{"num_attention_heads": 2, "norm_place": "pre", "qk_norm": false, "init": "normal", "init_std_qkv": 0.0667}
Each number is 500 + 40 x the weight over its row's rms, rounded and kept within 0 to 999. Layers, rows and columns count from 0. Numbers have three digits each. The size before them is the row's rms in percent of the matrix's.

# up: layer 5 MLP up, 192x64, rms 0.177, rows 118-148, columns 0-63
# down: layer 5 MLP down (transposed), 192x64, rms 0.0964, rows 118-148, columns 0-63
# gate: layer 5 MLP gate, 192x64, rms 0.185, rows 119-149, columns 0-63
up118 099:505546414478444448529509516465538561442478506448527555537489492517484391509586442503471541517500542499501477511481542503531515446436530486537551561548498463483534421550523480502546540515495529
down118 105:502536495509550435506546503532525495465456569544546493551446520501461407557574501474491498484545484434514509484490475518536499517553509467510498522544611445498572512476537415445498480537491538
gate119 111:459499449475483546587431517477508500456526506433427467509463484500483471565524562513522468541498486493503448551478490499450485494439518567421588580502519456548537526449553504464502483461514497
up119 119:539488521493499556499510474567431435542507497519515563470557519521441569492535454439457480504474483430518531553439514461504570449470544435488506481489498484408506499485526500580430481478509537
down119 112:524570503519438498514479542444413461498443499413503520461444521526453493532512460430482521581424540457513499513519559512526502469540519483510516491466482483442491486449496585544532525501522583
gate120 119:513452492475443523491495472566512490577550464542532477500471528524542482508486466498526471489475453582472464497485609502524513473529489463587515563428508434545453439516529535473549453535487441
up120 105:495462537453512418503441467494521520558510502569463548463592502528410564455490459532442481495557512476514485529456485563488493541523531535430471561536545529476492500540577546477528527502489488
down120 106:469496528460510499502549460537493557520462516497486491479483556535511511527523504490506507457584493477572533490465474451489515507498581494513536491551557569508503505659525433540515581498473548
gate121 100:455417454509500505559460499474448453602463548553532437514537438538474457497518524493581475495505501526450515456500500503572501536468576508491512463537520467565497479445571502509513469547495543
up121 100:537505507500533492436501487519475498473614476534463562482506490472492502418494527478413450521510561506565501533495491568513499481458536449491429479536479501438490483390503460532511583520497518
down121 109:496497490507487474571453551458464530529434503537490454537484431535490497539496563507495445529530483459527442422484570451546489543461468499497522479468474507437587553467423553520519496558556485
gate122 104:562503449521470499477510539539510504484598470499541439484536537454526524464493553494505520508524515569464519521578561523529417529515477499526512479416588457514442424539489477512466552496515448
up122 103:545461516568535521490425525446451532474558473430443516425474501472488517519448528463484509469501494569484491531406471473465569404470505561506508492511541453487456494452462565517487493482529481
down122 109:513512526474507519452518449532492519552483518507573528447521502580505442484522567558552504498517504510555469515582523486546441576521536391505545464521527501530476411519498484470486519492431459
gate123 109:442488484461536501559519562516532496499508467485486467496520463467554459559491597434521498506500552502478456499453594516454484491472464549475581547521509493579525512500559479437530504583552503
up123 112:548512497571520440483466463516475425483454494453502566480523508476563507441525434503546518530492500480516518488509415417502512460481497492571475458478505446471457483535479518597401470467481519
down123 098:476501488509486423504452486504493495585461512464484514543527524484526475434554475482439462586474467581500573567496503437509444446566551492526533429488511439528536522524493488499551463464508547
gate124 101:507534527511444523483556501498492490520520532425451479517474487535541474547541522491537566467489485409414509513487497491441526469508507569572513529498539426454472570464474541476554470583535445
up124 093:500499448547573485510502525425501544502541473473490537513586503501521482440491445529476445452453469566560540524526470503429412480502515490485532504493509502544393481442485549543469472491442529
down124 092:493515475454547486498481431515594547456469536483471480468500491487461477537457434508451571521512558482528529547512528436483455535470580536477485461524453530527494472563541508528488403545525571
gate125 100:528476504522541598482531483482546495490428454458503541501531497489541544510452506493521514521530439505477553504525538527511519459544599547566442526426472553479386498473438530456523499491495511
up125 105:515555505464519482489455502472502525492490572623531428516581517479456548440545546558521536431506549519451461482499491466488530529484496482514473471484393475470494455476526457556502496484451526
down125 101:428496485491488468519497506527562512433475465456497478542487550531496488549508512483523419490540575507562538452520522408542440433564534512458546501520550472569533449543453545522550503491462515
gate126 100:453509583485556541510572456514469545506472467528508435493606516540434545467512510538565505546418552502491550485461459563490476518459515500523571456466460477512514496553478492495542529530481465
up126 104:553549492502468489539568501533526492522439446492487503529394506515454413571519512522460476479553487507477528496498520432454504491465470521499404545537527545552522559462480498420490512529513566
down126 097:471501545506511510490470462429478547486515522524505482479497453520471543464560489514635476539464496539521504517498493505502524531553546440523516447425496473508477461356470520526497473433505455
gate127 106:427526555539513453504516472466486503443537488539562532508508493503466531528447517490590597497531454509483509507488453516571518512446416520589515570454528516510538510438553529527514483484539540
up127 098:514443459547503537510541464509538568522509455498495430498578486511520438485518462507481480515473549484423437441542584534528507518584579478446473461535509474540489488553475466462500519566483462
down127 104:484437458482471569561518490478517483473508492511511392504434498566456512447472464446491457576529567503525557515499490483519531477508548551458517439444505553559448523555481529528473521489555459
gate128 097:513396503518466470494464521512476476541481516428493495482448569521580476514442522528459463455502407479477496485488446458520494453532451553526590483480502505524587531433482500487506455535548520
up128 110:557430515553444458420465564465545536526492503417557525481434472557474441464512499482570531505496441505505477590450482511509497468447534513520490468456518561513471541525566533489503517478485503
down128 104:580419476510456539463499541582480445525501521434535473466468475446424466519545493435563511508542471487528511563505439510486486498509542500470462508476558481459465440481553572525493504496509428
gate129 091:506534492454572480518504499498509507539526493541502515543499500505584530453487539440525480602566465508524548481611538428527488431444508466518586477546537499465496485546492548494453477467518520
up129 107:442516441499535462465585458508477590434467531452456495461554504449446488488512519526506504449431550489547528508485474471462566546541491562529507441456527549547490557500546493466515562474513499
down129 100:516514531474473524473503538469455486513492436561567455537477484521491490459486479426517500557600508568437536532546526552546397539520512515474510532491476481508441426426482514493520462493543458
gate130 104:488436481432512495494496514604449449596540496540539469477439438505473471495521526483442525475541505530513460493537588412534524531458558489477455507466486478538526445504456512519484466496526549
up130 098:475519516498534539572584457498539484511490461442525508495599451585546501481519537489557513522550542491555500594505472500433504421508506544482528537547513537517538526417517473462526513510489499
down130 092:485439508538476448411484495515470484546513504554532461505465508438497431450448451437559479558480517477525488481494588490545504518527607479478505487503514499476545476395511488565534517465515490
gate131 083:527524517507521506412474521531463419454510523565600526453528452498547524473496497463450506477536491553482470489484481467595559467513505507465499512536418474467492479523483485477561438553460572
up131 091:414482550518496565520478516481525552542482503442510518496552562472477536549529522523523472532499581457572554504499496533398430527554566465553538467497465514481486538493522479503541479504476418
down131 092:478499476504494545480594509530470431483501511538463460499494477480360462498551487477517469603534508479441464466511578444495499571502503519503553565476482495500508501506523469536555457514510556
gate132 092:470483522515480437512508465531512487501544512511518499496488512547535498410499537419489496406464466380513474585519503468468531572482485489499560496503415457530458484442465428506529505504482536
up132 095:506491526496487629447499513520470515489533538518507523566603499492542467546500467471512460565518521566493515408503492529507542514535443470486499478493562520484542543480486517463448483603542494
down132 102:454486554523474512462514518542494483456567497499554546519484526479487497483480488468498382549512494563516480452458501482568484513566536442494565488529499516495496519568460552555472576599552486
gate133 126:483532500482469479433513549522469457503561477519461505495497552500497500434545506482442452464451463515469566457540474414543564495471536501515553490441565473542455496563434552568432498462502521
up133 108:479478513548473520487515512528423454550479479471465531504478518476496535467563562509474499476473425438469530528548470462468570433501530472482510423390586517500489500541483499590509503469546513
down133 117:517460481455495508548552551486573524461439474460548446506540477459509490613490562431541457452547560474567508510530511559464450510511514467527406496506473508517530489494502497482518441454505470
gate134 105:505537516509528549487486546461478471568496499513470430574547463506404431496481502416541514501532538467487451465473467520548486479439499538427535485573439570512518552497529504507492509434499455
up134 091:517478450554520519472403521497491428518495529532564519508558434520514516474488440599503528493514515456493594512515447555461502490471420483513491485570474431482438478485503564507467483500478473
down134 102:475549515558518488507489479431561515563522451511483462522554516450534542403489530503500468376505515560491472500459447580498507552544498512484547457502493507562521484484543502447526528512433470
gate135 094:546437506593460495490515489490422511542560465547529497480459420508557483466477527484432497462451475569491530496503514530537507566570571492471507489468512541566440505456482502492494532456451561
up135 104:458509392488471552449540442550458453494548542451486460499448556506527412499491482462498517461446467531486450471483481494542507587493472524466470476524472465565534411549496475493529466491467519
down135 101:473500423547469480536566521562477503472494537499473427511513579490589491478473466517442458541479531502488565484511502487569544513413566528538462472561492494569500486537542493467574509518474479
gate136 118:472557492447460522511570511500513418442453522516526444558516497476527535500520547479523469582557443495501555523596487464497563493423516497463504546412461515495481534528518476499511505428533481
up136 102:509463543533477492460507506535522473506459532519499546462380603545494470504486496464512562415483497554483470487465527520495622512496509452515538509487484484476488496541453561489500448549511428
down136 102:466493502542488515472462450444502540492453506522518456514523480521509589522474503538528477576563528462507558474561501474466493505486590567508501464473532518482588515490540499427619518441492506
gate137 117:451540545426510460488486471549533507579475545526469555497457498494518476480590509444503415498490532522499547455527547451506527499409532435529485549468532437556554513503455529481479450517470529
up137 101:499501496542505476450503568469497520539512494478435442508512444545420526457508523537566521489515507472567508525551524465498468477494498597557558447483486562521567515509531528626508511542478497
down137 118:453470521452536517423535546491435423508515454518529502505611465439453472512550465468536432505464485483490514507552550546520508502467515466450555535519478439523573448540484473453521512506505555
gate138 095:569490443584461555479460493484530481518560489453514443538494426494507500434512510539459444536495440459478455480540513519533478500436484498459543519497430434512499457530496428516426554543486458
up138 092:556517389459538541500470513530526537532569461493507428470429497484474457450508519599485448466443509470490450489460528473496422533468459542483579496538476498467521488480486457490536527493450522
down138 095:480503466577499519482548494511439517598567438462502469553497474525510481517460477512469517553523514452519383527494513563539520529448494495464475530509482501441490437527500439517515519562478592
gate139 114:526467487518547515473535513540430463538489552460527512514548554559430542463518538545493525490582592456515538549550502470493532474472558516595525465451520468522546508525485540455511526517544439
up139 106:465518513459501501487516489517514443483443406559474485476532510470513554510488527484552457451490417505409507455473542475499447555477497402447502472509577478481490574515498443497489482473553566
down139 103:509451470521513495469510472489527525555546526520473523437590432554491517534548484491442497443517546447480506480522481489556551558550534503482521512580525507440476527435562433449548487550463446
gate140 114:515473491476432462487508475504503518520431459490511499507516454544496560476469495499459536537602509512522490513499482443500531505459426510528521503502589490520504458480428414420539551411534573
up140 113:467441508484494544539570476493497465445441435470535508487462500492516502493487461477461500502507518463548519541453577429489523498476430576421543523514564496452565550483429506528514570443531517
down140 100:495546482530455489545492523491530524457519472465529451514496424489519539514523516513403487499531543500425427480498477512496486554440480492480575502536475464630477449464421486490522539568506527
gate141 106:546512471458451477452523493526504466548506576551512501491506488474514445509486461455494496563454487520426483491520494531623523524430555431529515540517412511497515474534448470431509485428469518
up141 101:480524507455515451552476460541460547518463578557486508442499472467408525503510586481438524563522497458472594430493437518515492507479483447537544454505503496492525504507520526505419443512549508
down141 108:458471558471448541559443520494471565461586483461503486452559489581510550493495533489467510467536568484578517479489461515429528534460499530528489468484538554499482462475516584465461507567535488
gate142 096:554442591442488446521562488550462465485417509459454462535512510491487488470517525603549439503454488495475525448519505483496533484436510507462596461430505470545522530500497453523506525526531500
up142 076:425495493528539473500505426545496498473522448490483534480441481462519501481559517443521492488515492471426512484477421422559587481524511500528445501459478508480550483448511504511564531459525377
down142 097:500493524522540450498528518570532448483491580561409430472486513467475543488446522507501460571410507494511484407509535499492547463475496506497553539470492503578507500562480438501454507514437484
gate143 095:563524554506506522520440540513489466464513496507450442532494540468572520532562510460461481509458496474485469449459509507577494491513503540472451601491597510552559479450512420434521479532490537
up143 105:489464586535489490511538496545543469444504550454451457545505489494426487545427512426453521584515476455524489403515445532564519551513509508520531552486468537447499501490538454447459509527506484
down143 098:495437532550457456512545528542592491516474518481559508546539528496493483545559542492466519458477516478569506396494487525493505502521453474530467522463494554487541530479568448460402479507429545
gate144 112:512498540459618438487434448531502433552520503513454464499500538495506491424549497476507498568479545509464529485547569485528508393492533520470438493509549451530500557482518488533472514457521542
up144 113:548483496518438469463572512521582457519496418515544487505462545493487498538461542481537454566531496597489523602513474553511449461448491476508510486486504500424526480510501484506472541506487598
down144 115:533558510489463574435463543500482495463455565477488527527487441451463507450509447483539570442489486520516454530475563549509478557463433469554517525522480518476521433506540500482609459506538537
gate145 108:479525452478464553562525460544530437463544474524460509505528534584467465501489455468575514513459497524527427475513450498496508527501504472444502485515472524444507446404548487477498539596424542
up145 104:488558520543528477576501505520460495490488485523501391495482499566467463414495553458515535543518494485527502535487494426389511487535521506494485522447538547462522512493433559546445484441443498
down145 109:476461555449496529526533561512478515488519483490502477520450497459545452577524595435482613478480455504474513539555485507553462421494458489506503571448526510518507497560497520539425479463518534
gate146 114:563463513505517509472454542422458489514581502495485417496507449522481536471541536508456475518501540483535555565514486402498376494539506564504512556466481488467498482439501519539461555495517482
up146 146:504506530533565485620440532425513470484510435453478468482425508501557488511505469459513489461512495511471547524547532561535480456486493512473562544577504513492500550472419490513467450535442542
down146 130:470498434492473459524487473497481521505407557502464552568484483479521505449497485513529461541467541529480456527491448566532566476447484394577514440451513498492510504499577543471461469522427509
gate147 099:537537433433533514456481484549445531507527465433435453517519488450480507475531522455512510434482517456564492556563509424498501424562486517545539533450496491467582472481523474554489518467444478
up147 107:567493537497539466483478459503419469492466449493440512545515546490498513517505494450550511615508453482477540433514520472463457477491543504479474549485448463461475509457420577489501526450459413
down147 103:488477529552477485475500562530572477500491586543476543470499455532592524495506457556441506503534447546522478441475490554490478501459499553540477447447491473539488592477546488441531486438539450
gate148 097:521528458492512531509452430598501457548531500453523454459519522508515435527511573424488505464493560471496508515554492524510505489521547519475475503463468503429475483509534536435473422576601489
up148 092:479505501517473545543448506582511454507537375456465518451544475487449508519528536479475516436503451487576487461518483459524537509513495545512465490499467476556471413489490554525507513447552592
down148 092:455471443485512433519517493529496464499572539522507460469486494492470483530524504512405486456445570483559470480439433494471558446532488466510504537478490493548362469506516497499500431516492437
gate149 111:542556471456452520570492555472491514478478499443520519544574545552474548485476512450539506470435500504514451541406457462495489478558498499471465535452565450515490427534512501482505576525430535